{"activation": "xielu", "tie_embeddings": false, "seq_len": 768}
Each number is 500 + 50 x the weight over its row's rms, rounded and kept within 0 to 999. Layers, rows and columns count from 0. Numbers have three digits each. The size before them is the row's rms in percent of the matrix's.

# layer 4 MLP up, 896x256, rms 0.197, rows 141-247, columns 192-255
099:377493502374490530450346570466508506514453383506469511515549426542452541470516591499560492475508483561534605555495544585469509608519507564505539559435549592463450496465474420503454481445498481
101:533489472640548494504443473435496444584497448476532477494458522566529520590487476551580493520515388492545512519502473533454507515525438527526456477553522525472423557556391493505362551511422482
101:491503469499437436440518517538532450564532476555470614543512543450464471397549519537432432535453465524498468404591452514474532470509519475469511546394515609512531485507543488465476509534511457
105:600409475439530557574515494543523506473336561431457493471491358545473521475494499472449499534553454493495585467474537555520495445457473469550450549518510515503512535600564521500601569402518449
102:516463581592414450470558462537548565476519513455503574440455406463524475445479499613448506494554577538509539537453468532520491418437553462522381401548529504512452488487526551524480496504473470
098:502581438455490570574441568461429518463473462522465504560618566500480433479495535518446558481584495502482505533465555487460470474552569403480557465496449496546525531559542448516525467434488568
092:481523512544621581513524559469554431465510538526425427608516351550528442508412473556535474384489468414521517449431459470575492469389480481500594478458433516430486594443425491471486543478589476
101:554434476452537505533518525469409542448525511501414516469449552469441575512503525491507532494509566527566542482559502555488589634512473456475471569489514529491485482523517426551528535556463482
103:509534484457443481550600431448482459546481582459520588543567465496555525599510538462480531456517493456506569445514492561549496502472472495502446543491371481550523499574438547520575527564514483
103:567612500532569537500467597397579398513567455447509496447481497549464488576488516485484521494551470413502576504551498509492544515431394571468553569544487669525454551538506482528475469395582529
095:413439463447530469551530510494484533599471571500504547448423463519512528539441519488459377557395586522435451407464506470480454526424499560505509522517555540459506483492486493561450445535493503
098:462407520532535617486506511661546536396516453503531459440641547441449511563500492503366396582382432478511397508496399521475505504488491488443512432475452564548524434460577498525468534494552436
104:490422529425526437460474584559482583492517559487480489593517495531496530405508575557459573461443568501491470486466448507643426506518469376451463564542478482471470533537594521467491438518504428
102:512492506429549508518550447483458420481562507524405584439358528442536611541462558551560490494594551501487494613481429486418464509467590514499583544420484519529452426528474515506468628502447584
109:531538581497510473495608497497453533548605610433494517455507472497473548556512486529506580508506504442465534492401422484447545383525548537409419433596495528502470426537533505524478513485472539
103:499495517563442512628511534511534423459489415406513554512515553537392506498493464542507538430514480509481492416542512499561587404544480546559489452474502495485566528510459562442508403513575470
099:420528517507496449476542514566417453472461541471518527520542533466450490473494547499430539533488426534387471548521609541503528425463460539408477558446528533529477484436502525550468533523494492
100:520459544551493437540478558599539428411527484565497461493514535433569504437458585423477503458482516552578536503562580480431546436504548562483500539524508478507486489521484523504486446528458477
095:536535501566493575489411544476459504556531464469488512621549429445556404506473468502428495502519464500526489529494490422568455390486435370495531543439560489416496532382501505503478470456415407
094:542493558470469544546511572482502530533496463534590545547442538435487430533505534470490537487566364483529504519428471580500515621539464529506500547476452523512420445468552494533520401448524525
102:542426517518456528396443495425572429457474454497521578471538493467501519512411543433546566424466497488500441500505396505587510558463479547584511539461463521457494546535483412499508430602453490
100:505489441477522495504569555473536505474517466528560514533601459512512553510399521525541481458609627530507580475540527557433475448493554423525556490545567497440487471568529428525483516464385466
096:516499460587491442485525511551444487510433451519459490563570507530495440524511442550421518475434493543410495441475485525530427453405483560482487491434488511503474460516443543529477525478496583
098:609513565516550457427443533451477546495534549529489600503457567499485560468545503481602515496518484401558500525558545446601494531506422433544431523462569526519476465456520519503471444509386518
110:502474431600577501451505473516543588460455517564493537538521421554439597576529510492419377473583515512512537560566571530444497586474519520473483495455512611512602469541500506488443565522419424
105:538406473481494513408507543549470473549496527589518496479484426529551582491430572532438515507456601532357419541518534519483432515479561536492461513556414504503515449588508546478439468531498363
094:467472539470507595600529499523448508485442530429641482474475481519496548437531433595584441441481562529542480436537529546507426540421514516514533479461479474550460521456390477411533416515591536
099:517389505562533559500467514523523486497382504512531508513420422485496494424584577553504518566493533488472516467629418404501534485494432476409502474593465530392450497460468455517556507496487624
095:520458596485427483501438476490465533484493453394484530490490419492580499468479499463468560514494453505509481526479408589505437517539546505586543421495522435541532501512530414461566443474442558
092:463537450552529451437562495450400530486441523486462490441580416541501471531557423465457402548542530493515510595453475465441512446495527448518442506444529485511566582453537413500497483470458469
105:411496447417538527416533552527393489531446381479568551401507480472569425526507469547586459514426417538481578496508460464536532465460516430519478454496518479458472488510531465521471417490555519
107:455534491503552496515486523391499409500526498540472482549526509538502631491385472520424426539499455416530529603493522496515384474529551485621552518557423452406506440556517524480450476355579439
105:628484440492437577457431499482525484458563363526542519510459384520474492421546503489560395490555560487528518486385521517443532478511492501502501440436545527496523539531443604443536406497574523
105:505367487464555521503458526468587487391469463535396472526482456551512502527525488490478483471440564517483507428482467526545579493496551430467521512484492457513472506531499527482483466619397560
101:484545410501478520480486390455469573494414455455440451598474524449475581500487551433555515474454526540475557598454411516498485458418428468430503539490459438437535484435532509498435466580514421
103:511509455478486640591453452466495520546483507492515513537486454453560461419456508516460551558442501455479478526514446486499581531476559617424492423465474504503515497511478455427575521601481603
093:546510460523570467500524511511385499420429569387430577583483485419562509508488399539577519480481600537442496520500490488489487529549478603453489433381517481470545578521491484481521542438613478
098:523491490500445474505492561499476494568489527544536593535643488602482527514492526490459448507464511620515461487537569592529567528481505626559491488540484527512491438460487410539524542606520541
106:510480601529482558515605515501536456571537516489508459485491449419451461480475463435519510546490553481404436538470470525495487538463453473539545482434450506435474474483583471566538566478455538
100:594517465485411523577478425511545556465568530477521514533602424510494421505556537482496559417532521567505574459469544477406653540464364498545509418458508505524471478508482499487489535512502440
099:521529473488464515495491450570451479505545512491560495501441536580559587498468557487423525550557505447489507480475471607514577456505535434385520580450486457528565510465476396525439563495546466
096:518482479408475523559545443450553523478536415467420607469467572531439452515484451501441509537527552597514450519545496469445498429586637547494483567490408447513559517482457453442522411509446541
098:506497492529566548530529585596497535506467454523479394651538520598412619465541503450514597538585457521469478586554449469532588510507499588470569527496469482456404509505557503549493453449497511
103:532616582491402474567508493525437571556453491521619447479533442440454518447582442544460429499570554428423502509540543449503492524545466531473477516485470547447446496501525516542559528534385595
098:480592543431487468483580485574510525517460497477560488545559524487495589509471520511540506536468530507469530590517458411528456521485385525593461565546442525441523465487547496554452553445548460
094:516480455447529554532514439470464463542542473544548507522530531615452558527464537561517571481430464518514562523479415483460472526470466488490518593579461525500548593467515495431597505432495414
105:493460561520501525482392473556468512573493579553529450401604576444590454527521442546660455544497538498532454510563511494552462439531510515409578505441542431489520590498516535531561495429507483
097:488540491518538451506509538465417448414580491493492524497589513507519441461450538494533452577594544542561534529413494534488528406512497460513385567470506529428478586455445490492426573586595419
100:547559597525555538549529451551495557571534605496492522531491428458549574446511563536492554526462523506516484490451450554452480519462520572526451491499538489547414509517503560484547537556397480
101:526485534499556470505467419453345556435465464481578458513428580566536576483484508492525547537542378488541505536581477467538505516454613573465475539541415580554587482460495511514474518588553453
101:578455459518470505503468526472469416473611511494465461458532481487491536396550472490440518518566417510485458585429402477461428386556454490410489492522497541515500448544501530549502497436565509
092:393522524530533556492474528536543456607456473609491423477537492562483458473499572540504447488557520492429543485425550477463489492503486554590554465588469429529552482476501467431495513478452489
095:504530545442526506539530464533419474518513589582460462518475521421547514543529601466517585496549483419434549603482576462510537509415433505592556541509470430539489517501474501446554565426471475
100:448551538499543463385467581489464502587533452491520446449514501500488473509482480630446543516538518486441474484523556535471434425421432528567480511427450467524559490447433481454457457447594505
105:544404460585514633611484411464487424517456494465484445432435522541453475548462468473482529541479476506455479539475461506515547451499572556502562471559486560400521532367471547512555470455603476
100:539557502426537507530592534536447499476490362472606502561468539537455482374607443478537472392433565473476480457479514447495520475504492539607431519457574505540550538509543512493492495483466466
111:513469436413501470485594511570469444484573533556538481549505455451469484529482578495417525576505543588543487490485569481504602590457453524474487513444493434582479552508448494443439529419500433
103:482557568473534479532522549477500533526548449459554511508500500442449449531503561517519482449519468583446477518528392506391434447414506512492492437550459452477526538440510518544526514538389419
099:435491519594516479570544478507612425484522519523469537591472471492528497552499467450507580503426474494578557478528465451537438442486526544460592516428497528504491456424497471500427403518541474
099:532560468502472482549484580500446424502485477574439595483492502485544491461485549503524539479508545468518453491490498447670533424540564531438531539451532541511548434571544504539518414515562487
101:544465517575554507544525548471536470462480509493487401532508570507519391512471567422484529566567482496498524482535542461557521510547626471495575421576570546499516535581488552497524522476529566
101:468497474517507485466572513588426496451487532541453570584529552518481528419482532463507565541531466480564501547408546440401468509535549439487505502461553459558603416455603532444457485509556567
100:533464517466517461431461523391516472514532497479561459517487495537510475523548455529583517596533501493456508558546504476559542445500455527499492453494515451465489516538422522518534486430551555
098:447521481496503502463535572411546408489496524488459460465483448417532439557549558623499561523585511524495479533480408460475534572485542476535429435528494499407519582446545509507484537399554454
099:541460537611554530456431545444537535551586438533482471472528430487511471483516472486454470570440501515478599421511479385535459422571426554513519517391414603480504459426489447458522432595661436
100:526448501501486476601548597443535508487473562511535486479452466451493466476567476471511346479442475540521522464532518509596478460420516501537515457518541464471467491473508485582446471546545618
100:480463545477489563465408470532555565473428579424515584526581412551566484426443395402518467547543370476448469469548492482417504478461541498595471514544551506449567528523517501501554480497546541
097:543471580468470549546548533534505430529429426438502549474555508440409542447498535434499478486443537557493525468601520486477425474507491523534517527475637461388461497548627510441438585498548508
096:415474439413441477451504496486493483505451474487462483579450494515475475554512507493487551505639390504512499439524580462518485539537500477455557468486531525512438546486370472429493542533458551
107:484503504556542493489415460426523530487528515525492464564442476584506484522548389458522483520469409568479605562474563536528517463486493437538469505416510488481518496491462609532490509553484556
098:501522541397577526527442482532499621529503594419512475472466509504452489489441427487555460515519513461444600488502469468463502447401464503497401471548555526532439497480579482512412519428454452
101:529510448455437467461472486552553494471485518455413491593479551553462453510586518483518519489560442402468570473543512543422464488517495526511514444571430495463480564552506422485433529485489431
106:530540496518452456550557541491424495428547447463462513453536610518485506513465484559458570420521498529534516527542525450515495330544503554527528528472458586553459511505533489492462561544556497
097:430451454516570555547517534524520534454454504571478470511510418538544488488493470532524530461375514510524575519492526579498471555456478502583582450442557419448456563553483495529511468471511506
098:513514507447552497551581506509520568478498531496461478420539599460430546534433390436471505523565464484462465588469520456551431516525527571523523470499515534396538506491464447454462469459492516
097:437471392476604495518460589433492614483415464604502498526551467453499494453561519420536471511585508498595528486477466467489450505544437406447427503495537486521436481526427486544429457519384490
099:496500396499469456487531497614557489560561467551447580444517486510468561425574534523507517447416518526534539444404493538517435427491511481472515525620518471492492478517512487483471516636471542
095:487484453435580490430460421458578525451425465439518502520519511552433481432547474504466437409585350518541470438521493478613407485657532498598523526473469505426534436491519462483550538468424583
099:454501461544588448437525468434469515485562463475519563520554557504607469529446481491441550530433532514581494428515587496468554530476467528559554453494492433427490462478574541475483557544472404
095:463479505439526548518459434565483509520463451563521517500563474475482552411516593438438511580548394398433514573415533550560494526545417489461513434490543419609492388495471452562510486528415477
090:454481425494548398481548532534533489515563483521599504541481460455526483477585523470502467467459480577503528470487504533445509474459443508509371472478490443459462483552406373631435553459454498
100:448526518603491511547585530453597434487494487471534533504449495415403487534444527473522508450430400508517544536544479379557413499576485527507620487520511543418441612524489494524422516460539631
102:492469570472481525485553472592531458503549533572581518476415453376566512497434561494413468512468520490465533475460577516548426528474502518566510414505538482537377557499507499520544497359493515
102:505460534540515466481534408511517491479500477449476468528550619523405525477537472534560525504439559486521490604467466590439482454610348513517507468473563521411520553486518487509477410465564529
094:543465469656473416550525486446491483546431479562590494469435505518520427513517432431485508520459532465462540524483527498556424478519429503549553618646481484475458526522465430571500509465498455
098:495503439525542502510475598475552352529469594514483485512485431503534597553563459441426531507492523585528459400483527540419560403448464507525506468548513460526555517524399529452483427540552502
102:513575432516484394561464511464536500558475525495436444462552517571425462484525460556554546481558459491527483494494549474498507490432361520452440523515415385492547487461451577544454513544449476
093:492530499518562542504483491574501486417516620453444398478494516412526525565443377530483458401472489479431560526391478524524385538480527564451449512382521467470537465392559418453548510570445478
103:540504455497502561555470464516544495500490495524521385428484540502486573548382548493511478533442446508458487477506469522587471526464493497521534424491446570538482469589473411500527499557531544
100:469563589560514424532530523467395501513486570486590488522468466489401468460540559396444613480498507450478596456484470421456488480531526510447487416424546483450502503463501448449524551513564544
102:624586508424415528536508551525536562502453476569588491501587488519615392526480532549526554447434497523514575537539405469486390527384541466510568486539481515493569500549521526484391483451535522
092:518562553404464479533498524506483494566453530426542533417526528466660396410465504517523460573450527376486558517474538500464476498491483427511453522469556481522496479505500548502512478496503436
105:522521462496472512484510477581560537481424555514594539573443522537474475444416448410571595522559459567570548571518541488490421517512533432553550472486517442425398440510502510477664467590526527
107:587549482499577485419525519513470472529498386450515530559555450491533483487576491407430472463583578530462552502500429557439472404549491558531487465451555475520493549490534465562553464425429537
099:578373499515518501554420528598513521515475493493544476485476550526472436536545490456548530574484480516487422405454550536555491512582492575379539508494595468503531447541543484515448547530555526
101:425425443513623437540462467468562485450531508489499528524428560463545536373476494532496541492471426621521483441505397415440513474525444554428455444566486586442394452517498412560446450522494375
099:516470482475426492571538529507420635521488555501454511585433552487498413500436526569556591438537459481492370536463512459545537397543574537441494536502455498524480547421559537490486519512590490
107:529451517504513580472461543458551507505445419576576382563428491494365450513523513566519486498500490498489452515432487464527508496520495406478613497520431470490496445476593551460606464536558470
101:455525556549524529436449496576560519485566552478470428520521529495452526386495576412538457445482435502530539458504547540540490523456524476496469554537472526478474531587483546567482540496610563
099:489505455603560576529514522410513520568495461561442537464527534497497488515544610524507517471476501534454527480457451409529560550496580478483518497516491507509466482508515417504516448535564519
098:404394462420516522486471446505428538472478541466424503470397491576513471584431558526503554555557560539458457447443442558515482521461456514479536547542480565431520508575476511492505561492441519
105:440524462418569520430492543413444571488507519582561427571496535421490491450407546527533546485518565472439598525540408400495576530479520607460514539501469435463420549474431492500521477420534471
103:531521440522636542488542444477491568538502564477510596466509429457463508513477411533504460529490492401609477463504491502448567388518440468450519461547515528516462458462567473525568493552359500
100:576469556501599485515547509468535516497463440408549523494444473519560473497493453428507478455552504462523440497508503451471490478509513556488502532559511483409460557498593485564478479461541488
103:539608546485530476522602552535426533418594385409512538514521541499502447471547511480429465393506517446483500547494497527531442423484459531557566525447596518524488538478515552551347568507484514
108:549533426481524514460496489447528531542466531489524511425463501492557475526579421470462513507463499484462499545517574465573473436530586464457502603554481533571448588504524503563484473386509455
100:565516539566531574485506482495373482490479545467507534495503540479407452583530476461522479483456500499531450524423486480525480414408546528463507563556500410458481595474485515422499514511520517
# layer 4 MLP down (transposed), 896x256, rms 0.103, rows 141-247, columns 192-255
094:534485448516498501411354563448531503481506407547503473489425495499541426449459483466463488447543450390483556489525595431420481459531518472504439501461483449485415582559562468515480474465485508
105:516502447508490477547447538508583574450507472413437512563521465504477446449512456521645463473502536561488541450569399433568534471470553553454545458428479443521573514533451460427495432420595556
101:469555555493468622581568494532513389487446474470457493443534474555532552471390441394486524490560488378511524493515490493537437421509508498587577522531489517570541449437509466527659432513477571
104:452512563484555496480509412388587472424470543461556520551423543558500529501505543529441533559447522512544518527459471511524466380553551506461409344445508408373452495419463448610486576589485473
103:582409469631606452481487514633547440481409448486396404441467507494530483520527468513501404469485537454465511404576448570469487473501376398543542469504484516577440461565458532529567538469555446
094:402497479514539381526555418480522444556502403577529522458509320590529489534539497467528483529536468587578496502588468517433537492571456493516520489457542490624494518463492472535393496420554478
093:426453525569532617431503570461541411404538569470456573516469560481567551515486444481378471420454540553492534462553539484570493538473535531516584480559508515462531463537487465565478538532535574
105:571448446525444501459432499432502466483560447481375512530446520474393500485533500421559541510485566398503465497462519482517437534511512564466515544509548446425584485529587438539549474630467484
100:438557389504393494512524509504470438532540535513547436477540492531438596633439469478531517431495588494514583577581517555542510481509530540536574418507472461508445501543482564410528471472554513
100:560397530511561438480495481450524452475487436508457523480395517536563428545512557457394512537500525420475580483492620454499518434485507446463443435473483463494580436456557555521545503550497452
096:430486485487419498502517553472535368539548566452517476438392445605373567433549572494444513446523586524547472474546489441507485509548550521481509476550562451546498414500504475485551477553498600
100:507561467532557572455452474450433414503521493485507477444567458531513539453491469495511449464591489449495426506391487451459486501501564548500549437487560483416579494518526462483542416583514466
104:427496474461476556533482508591450509508424533412491488581524496543566582478519553577569526484457476570500558406497487541479486484499477527427510541478507466412537401504526535566449550469589403
105:463414617478422451520555466471485516512556501513449495529418500483433593499531558504495521468521536538581530529498448453534450556510540539519490531496489464493506514455500478422498597462432657
104:440523462417433564463552350513508533435562514429569467466445551461520557505534566479472472505560609514537508410435498505470464518521524565444499510533493507490488493476479547428589546453426476
104:416445550487533535502531419510497522461424477566477622376458532529510513552541620520538545471497520590577396556422557467556546477496472385429481434466500498537479521473556489474548523485470486
100:537428522510496487568487496541443438550540485490499457551461462488461416532499531529499546498588458521514558551534518493572448494328465445460572397547448481468560531480482560526435447561514457
099:580482573539488413582512501505465384600484449493514603515496574548458450516537461561591516505487468446543498526469500525544490456515457458538452539526456593485468502542472559559526438529464562
097:480533530471413494519417516488512517468568503552513461533468546595457491479615554463489512491516505516471566404507578497554505503443533597510498484412486565468480548501511467412521540478524493
095:529539507555518454558562522506496470434523518512495562484437478532531523496461490498604567539505490417505466635527598511541480426441526590488485523523569484460577519472502493543584499570533462
102:510460520482459459524458505520482479531535436441490562505596486499551567421497506533457513444468547480473453559562519435522433399463499585486458527558493489573514579374536471516474434454490558
096:499474492463524454461422492568405480537542436521433566457456531442506485468490479536398529503522507416540382401517503531509529481445522499580424437405497513495433531503495507515460533578549503
097:539548593381555475482510472594558436471495537482574509430494455502494447460556404418476509540446551516539566507607470493532470492511592510495501478612515507468453549539492517573463480537442503
098:522525481442444506569597564520509437587467494511521576469466417552449551605442492545525611509596591495532462475581446452452540588495514456514561503547539481475409512561493532543508517535518463
102:473517543514527488580506498477498525509554522497653493466452575464449436502533470540516590446546436495528458496553475436526415319545481468480505496530434528517546550539460433452392477522467489
102:559440459505457537566426488554505502467423543513600443459464455438538557403526468510405497534480537532460485455513532482463470517455525541364454499476490548549548483521449503509478460480467437
098:517578545645606434528447430497499635546506575475557515621462505575423564503541469449498562471452496530442497452449487459471492608429463521573634473372434453489549592468459490492425482568535502
099:534464569592542507438466611557504471416529587492450471550527460501459499504514605405434486428470563459560454518627443384467517503519451485543524492517606555530471493464562535570591553489566421
095:557535494581515544558518524513599434570405557586437486582416409533468464525515523459549510485545431471576506472513473426528484456520533591506400448513490459469466492554450431513512428474437471
095:443433482544525490517422418483541494490452499480346487476465466555480536467533526439581451528527526565448449513487558492488481513513506480420503446484414487428493454444418504440536464463448469
102:495493432393487511593586424495529476552456513379518431511461553463506485604484557541583546399440451537472527465507468512479498493514585551488490520547470466495487526530466462522484375468478593
102:575478563507457416515531474562498471496514561461403506561505457471509428435503488472501474464558469509534528524431536557527580598529414525495525563500516492521530491534384544456524586401473493
103:404430432506554560587514500486583467549436537495463534507537561392502429423490527472476445537496563589467468374463531477419495500484499594450441556456507404615523526506546487511625541522497510
103:493506533456472429459521440489525578471558577572497535462525562439527561530575430472441540502407468488552500494519356510488564507431526496451541498578551470614482512505522516530618510528464488
100:524538461478463478455504458530505500486482384483487477621491496491528542493631515486553424481478527476528507504529459488473600516449516434458486511575520484536575539541513506520429539562474455
105:542501513530513460501503574520537538580452454475511470458493520475551530519539458492523481511546514488410477472508528496488532492483543554462545463536431469455515548453458447563479536458511528
098:549476451460594464500491480477556442472520494499434536553488520480486475439473490431501469504583390539474496404573387434484476558518599518398500589392606454501554400563431431545517495485557558
098:442454495540514459519466475456469526444517502538463399480540460444547439548529524553453450525480480470503508488513518467514519556463516459517456485514556410532421460544386466494515422456436526
099:487614527448557502496547468534568407482453561489538479531488524465405532441448508544553461527516477506422526614523478525524393607410541507482484446517504459506468611472502499504408476564469578
102:524513429437529423545496477422528503459523531518497590555459513536502464507530457532483483517461543441503462468521526460506483394496502466474568479415572457586480450503448453569538497546461460
101:462530541593486509534456538449520517549525534527464540512491551450501448481588547484521490540511552476479506540456504521498555563595469489565485518409475535540545444545551550450470462467531473
099:449476586450567494541472498489463395513551472389457431496538466404533481487531547450480495442531498586490516567418577544450547477601531436492521422572470459523505450545496468421499477558426436
100:501437524466536478528475525489485567444450524530541529444511478512500506558543473560433398445490470578421557549423575553469498407553636391550550537550521442482451597489511580454499477551497459
100:500571454568425430498430444386434501539534484493467453364451485478454472474491537522482388453458500430548599468509465477413505505576493533396412515440476550499444486557484536540573546535543472
102:499528524491497476491493498530434556473454488491561495403534553442420483445583573506450493606512576644514573525489572493456511442535552557533522515504497520539510555529382527447524516467452545
095:486524396565463447461643502538496470459493623589492443503447565472536567460497503547513487382474511538513491451509538479526493403495437566577527580436377428460495540462622483528505576443438449
107:498488537481526586520544484555354465517445481616516417481521385465535481584582464562513459484478517445505435520458550451476432452528495534577494493373517584480505445588483574498446428517456371
097:502415493449584506504496531501546555396517393517542452520576410528482556475496535593469550478500568438467463504535510452457547507509516498497468432508484506499474471504473430428525462517485468
100:528452481511589494513508449512509442587498554543477485522484483518578464477528541467477461503489476480585504503508583495532511498482578410511568589426507462522509592487589505523517536509474527
097:528515522530444421475556464528461517536550528568565426483439465532518564465434500529567498519466459500430442550523490490531513471532540430496538536515453445491441519479498465426533540428441446
100:445505617561503493479523497492454523534619454540564403504528390511532527380605483470524570517547454484451438472518536450554505529549469641571519546493445512527515500587424438460498571449533466
095:483410539476512510566484533575479524561452575514551497481524531461483362436546554606552484551536547588546437505532505488498462551570533475472544571466449537418493532559486511472457397467540556
096:485509519515609414480570587497576438510493502508456555559491481536479484468441420565468515480495457559493509501574540473557501461611462400516482528450457503547474495558475533498498551401425408
101:488469514415437514496491470553589463466510459444513499414570421537539492501482505460484542535550427451401496520583414486578454519537497487486425506498563576523504449503421602476567441505454510
104:505463483515493573475573447456473471587558497462486374463489541512497541510421517490440465561463497558532549562636466466561436360608490502450510561549573536454529464516568457523614546421550518
098:504489546479473510563551526545567612508538569560486532399570571512538528415523380504508456539460447516538562516436416557464445567532474534497394511514559624499503566468571463441421428430500493
105:544394514546501445542457490473432485456466496544478526514495513488406430497480504517475559492617522530441474442541525495485419515534443389532398555557427466449447486507577507442442453488492497
101:470530556508521468480504395542481506533516580435462506529436494547471505435574570528409428520512400565525468474509464478483535446569386526510498554572499478476543488456449484545480541545550553
095:516526477517526472516541508525517427562493430511526457460426453490620533522552533521499543447487563556532526479508430534520461370516466460512643470556592445534409473499367569551439482601449567
103:511469508509438424459506536389582487578491429499486460548522557519489425417544487446462557542521552534620505515473497497530471472527419469479416521489535489525495530476433454457557499476512438
098:504453537558459441524496423478573489449546516612549468409525515553492470470480492493383416436435517477425495605494524469609641498543534545530595461536539556529509513491513524522468507633449495
099:410401492480432448403502523443400500496517448511483464505455421615431470553579450505519485507487454530476506520418567514540438471502493411592471399519505493544569464513475478523477467504540578
101:427519548516532561582507626538482527499515484518518487555442604495507533489462503576475463580483451520422520504553425553509520554467556427594423562552510394502451394457503491519483460466589540
100:410549504466542568466543497486472513412577431455488465528447490438556427483571469492512598523434422409529516471523484453466420490471531465437475486488614522507462459516573512474446464489542539
096:498468531509452499456502515528407485568622498535508532466458513554566474498476472464552421530485566507511550549464462442515488418558521456468514476483429527474525506495486579457348508458510503
101:612359573478462412493442491476497394474464527524504464551479538486510565472500510500569467573435472516503485570520545490501505545547497501536518512449520504522479532551587484463382525436512492
101:485467408553479493541475493578617435502503512503538450503553506452501525476489442555509483496506502561563422603550453466477534504488514529507475517494463472544524543489492427470525458546545619
099:447485596527518502475508555535453549523529476417520453551471644553487449447513441499499546527553498512478575429554432555528522502569433514585449532491517469511408593475555505510505438565527534
097:472434474548497499428511412600546467578465549503537535428548546540518474483522473520498486487612490469529494481592487578453579519437495482505472595476502548502581589529476567477442543519543549
104:442506536527474530449434461475518572538505470569531496495513428424571478480566570489543501444634514465556469507542526440530463499562521508489572616534491496496453532484434553495402574483508471
100:501436514411450473525514521500625515582458445578555590383468426437547541485533475506481575499548518506494574539500574523568399428535440539482478490584526468511452504519508482443446544547525464
095:612563479481374533463551572604477483519406609513469465513587524457537456480650496434533532440494533472563451452414458441536499501472547538525474548486475475534459573492477476477543569486553506
103:498431542393525498522515487440531474520575539487473506488503470522458462468470533453495476551494478523525539524515495450630507531491497392567509571494482610610502443591526532560477496559543451
099:473490443559480557524528456508562394571538528464481427541535491603512530575541526533470522480465504490465521568555562506503479469618517480530529479532487480496598478507491459487564532467433453
101:572526498508457553524459419430454573524520577462529527385515398476488596563540495458527556478544518551517453444424408509538549497490521486591365473449434513444631541451475490425537516509508499
099:450513462511438557444427477443505443449572467495565500568564509540592562512547446587451629506462503452449528466546520426468456529539535583579520555501445493505520482465470497494479462443535494
100:480533555469469588516523528511534503466568523464503392459439504562508484443446514542472578572492474435538536508450584488479466555563449517573535530444476486487530487564456386550543490403600434
097:504524471431486478587396475510514521483504506456469521495478470612590448476497545597555458486571491540532438461513605562484539443496576504537514584489565453543564588513473536402576500509588542
099:460524432500495534472480489505553515488527505443452528531422470586481481492455572534476519608477521564561458502441522524562492556431539550508476444481545478487467519478482464370482542407491460
099:488491577584505410438561498476523541541442507372467541364501530520478515529552557446500493392558429575570571461431526470435488480461459525407526542500490535420473623488545451438488449486465537
094:488506482529486438429389525482436453582495517536606385452564597498465543489478446589538507512419544567555479457529476521450487427531489491541494505601479566506505560478457572435517517488504545
099:519511574556451464567497399461481569550478574458498462523465454587517503542528547500503530492489435514500585418402418472656495499442535517541525601537505465550628546523504577577536452463559480
102:476541507510451549580526553522556460455512512450402491472455346492484501594450403562522484535486573551431572535489463520506498457496509492600483598509443547432514553536498541552502511500540501
099:406461468490554496466486600496503460470426434549356380514476510470525433541422486499560531533538483501558547381508522490503462524469500510512535545445583404478550505481513557487571533505615492
098:519480553492479519506533561559447534523425474486477427517601522466485500530519497520435494581532468465488462465490513586472458494411591607490471462523436581663501564520554513410502538531502524
098:403519425558489515517520455428485520534483528512469476449472483536515505511479543533380614406532539513513524490462501516560606456429501519506529499552466498512478501453533511603472472553521549
097:478391495417435546451491483527357519479447562399473456440495497510428467484549555533476518513517527437420555471559505494585441442476463416475440467458576511476493462427508470548488515571516540
096:478526459499506421474441525590557490466585483501509517493503566475507447576494337515582548525505500482446586642485532408562534549550550600496514415526563510507519413440563560508499455564495478
101:462640543465461561445468517496436516500547481522448457463506455463489477520494479496439490566464467494420576543503391440599409481526449517471446427574472579518508483452535625413531416429471504
098:514557427431437527568530510439481459495456528413557543527525479451504574502540517397551488533470527469527466416625450457436432480469561585480457456474498474478445439548524529493505495512455431
102:474418518501405551542574554461388496504442405551577528442464447447482560549376545473507474492494508470469468476508549461590495522510486503424562570553543456510488483543582537517495502585496440
095:428521510539509485438612492494524510521425493468539492508467419474554563486479536418426464435442575516462490505494544514512544575570514445379534487522594579467529469548533553564565521558502551
102:628504550566378575493516498580501442502526414508463397508411537451460497489388443462490461488506490444569486508468467487520454581564449529591536458492475460506455520488458523493529519540513485
106:459512529581373530473469440463514550484559544551583460451439504479560493412471506485462614441486488445458495550476500509543382501509535498478496522385538492425451491470523583489473454435527509
104:607515470489457573501445430518496504506489451546400499505540460564566500515565491499486516495485483513625525452489427475385426481466525540388530546488519413482511538502539566462471560532409485
102:549449470528534410511535574434589477520532473544532519544552482404495523425465416483394517478490463523466448533432455389531446502482445558476398447483520495491387521464424472548530461499524471
103:477564444507429476519496482376493501527554378502475393439522489526450481458551469461440549470414463486492515453532478568488546537468527509527483542609537527593468509459478553521468507549503486
104:582584551455412542443525513489487474529451414461557520527420439428383441481593437499484469478491568483475516461476460472491481517535518514536464495524474507414463522494544493496503489405395588
097:508488467618505496557489586477452531444500484571466503544461490527569492487471496511422438541539389526551493530518553494491465390571525531487474536484464593445508436450553437540572412538589492
100:434511533549464447522559434470510552462480526431456502556553509420474496481366491380515492466441580462513480536613517504541403612473456539513539416512475495545467507562493510415566497499489462
101:369487491541491549442525542504453571448481453533503468465407597517513429616488565488480485581539526570557443452387479516479516534472520482432441528564513518465580502574499506484408433454405583
101:441516537464454468503604482510591475442445432492526422477584482497449456465615447432521554591484373521499403625429517537517474490482511487589530487547503508483474467561482442390517480427521520
101:481515594499560498468513501474429536484495511508525514465497498540480491437486495503418507563471445525497532438472487496524504531562498454523503498446606467488446552431542484455489500491441448
101:429546549545430545530480397508600485505463504481540590586498447482406452446456549446524513451605419428508446515561537458491514468494493573455491535503552505449483508495556470525537523504556586
102:474462501579509465491576515565513424540519536502434521459453498530562441489529439464508554555517532464549469519461502544559568654548494504546471477554496534486485481520501521430464473542558541
106:459482493510537628543470514513479480493442444495584588463513412489506438530544472494599491477522424474519436511512544572481445505570517538428452545486428518463480527431507615508441491449523421
097:473477499484582567442442541468423464566499445605538505483458527483609388481650491459422529470445566494587423437446488521480482438527513486559541488591477560540486585403459540498563509566597564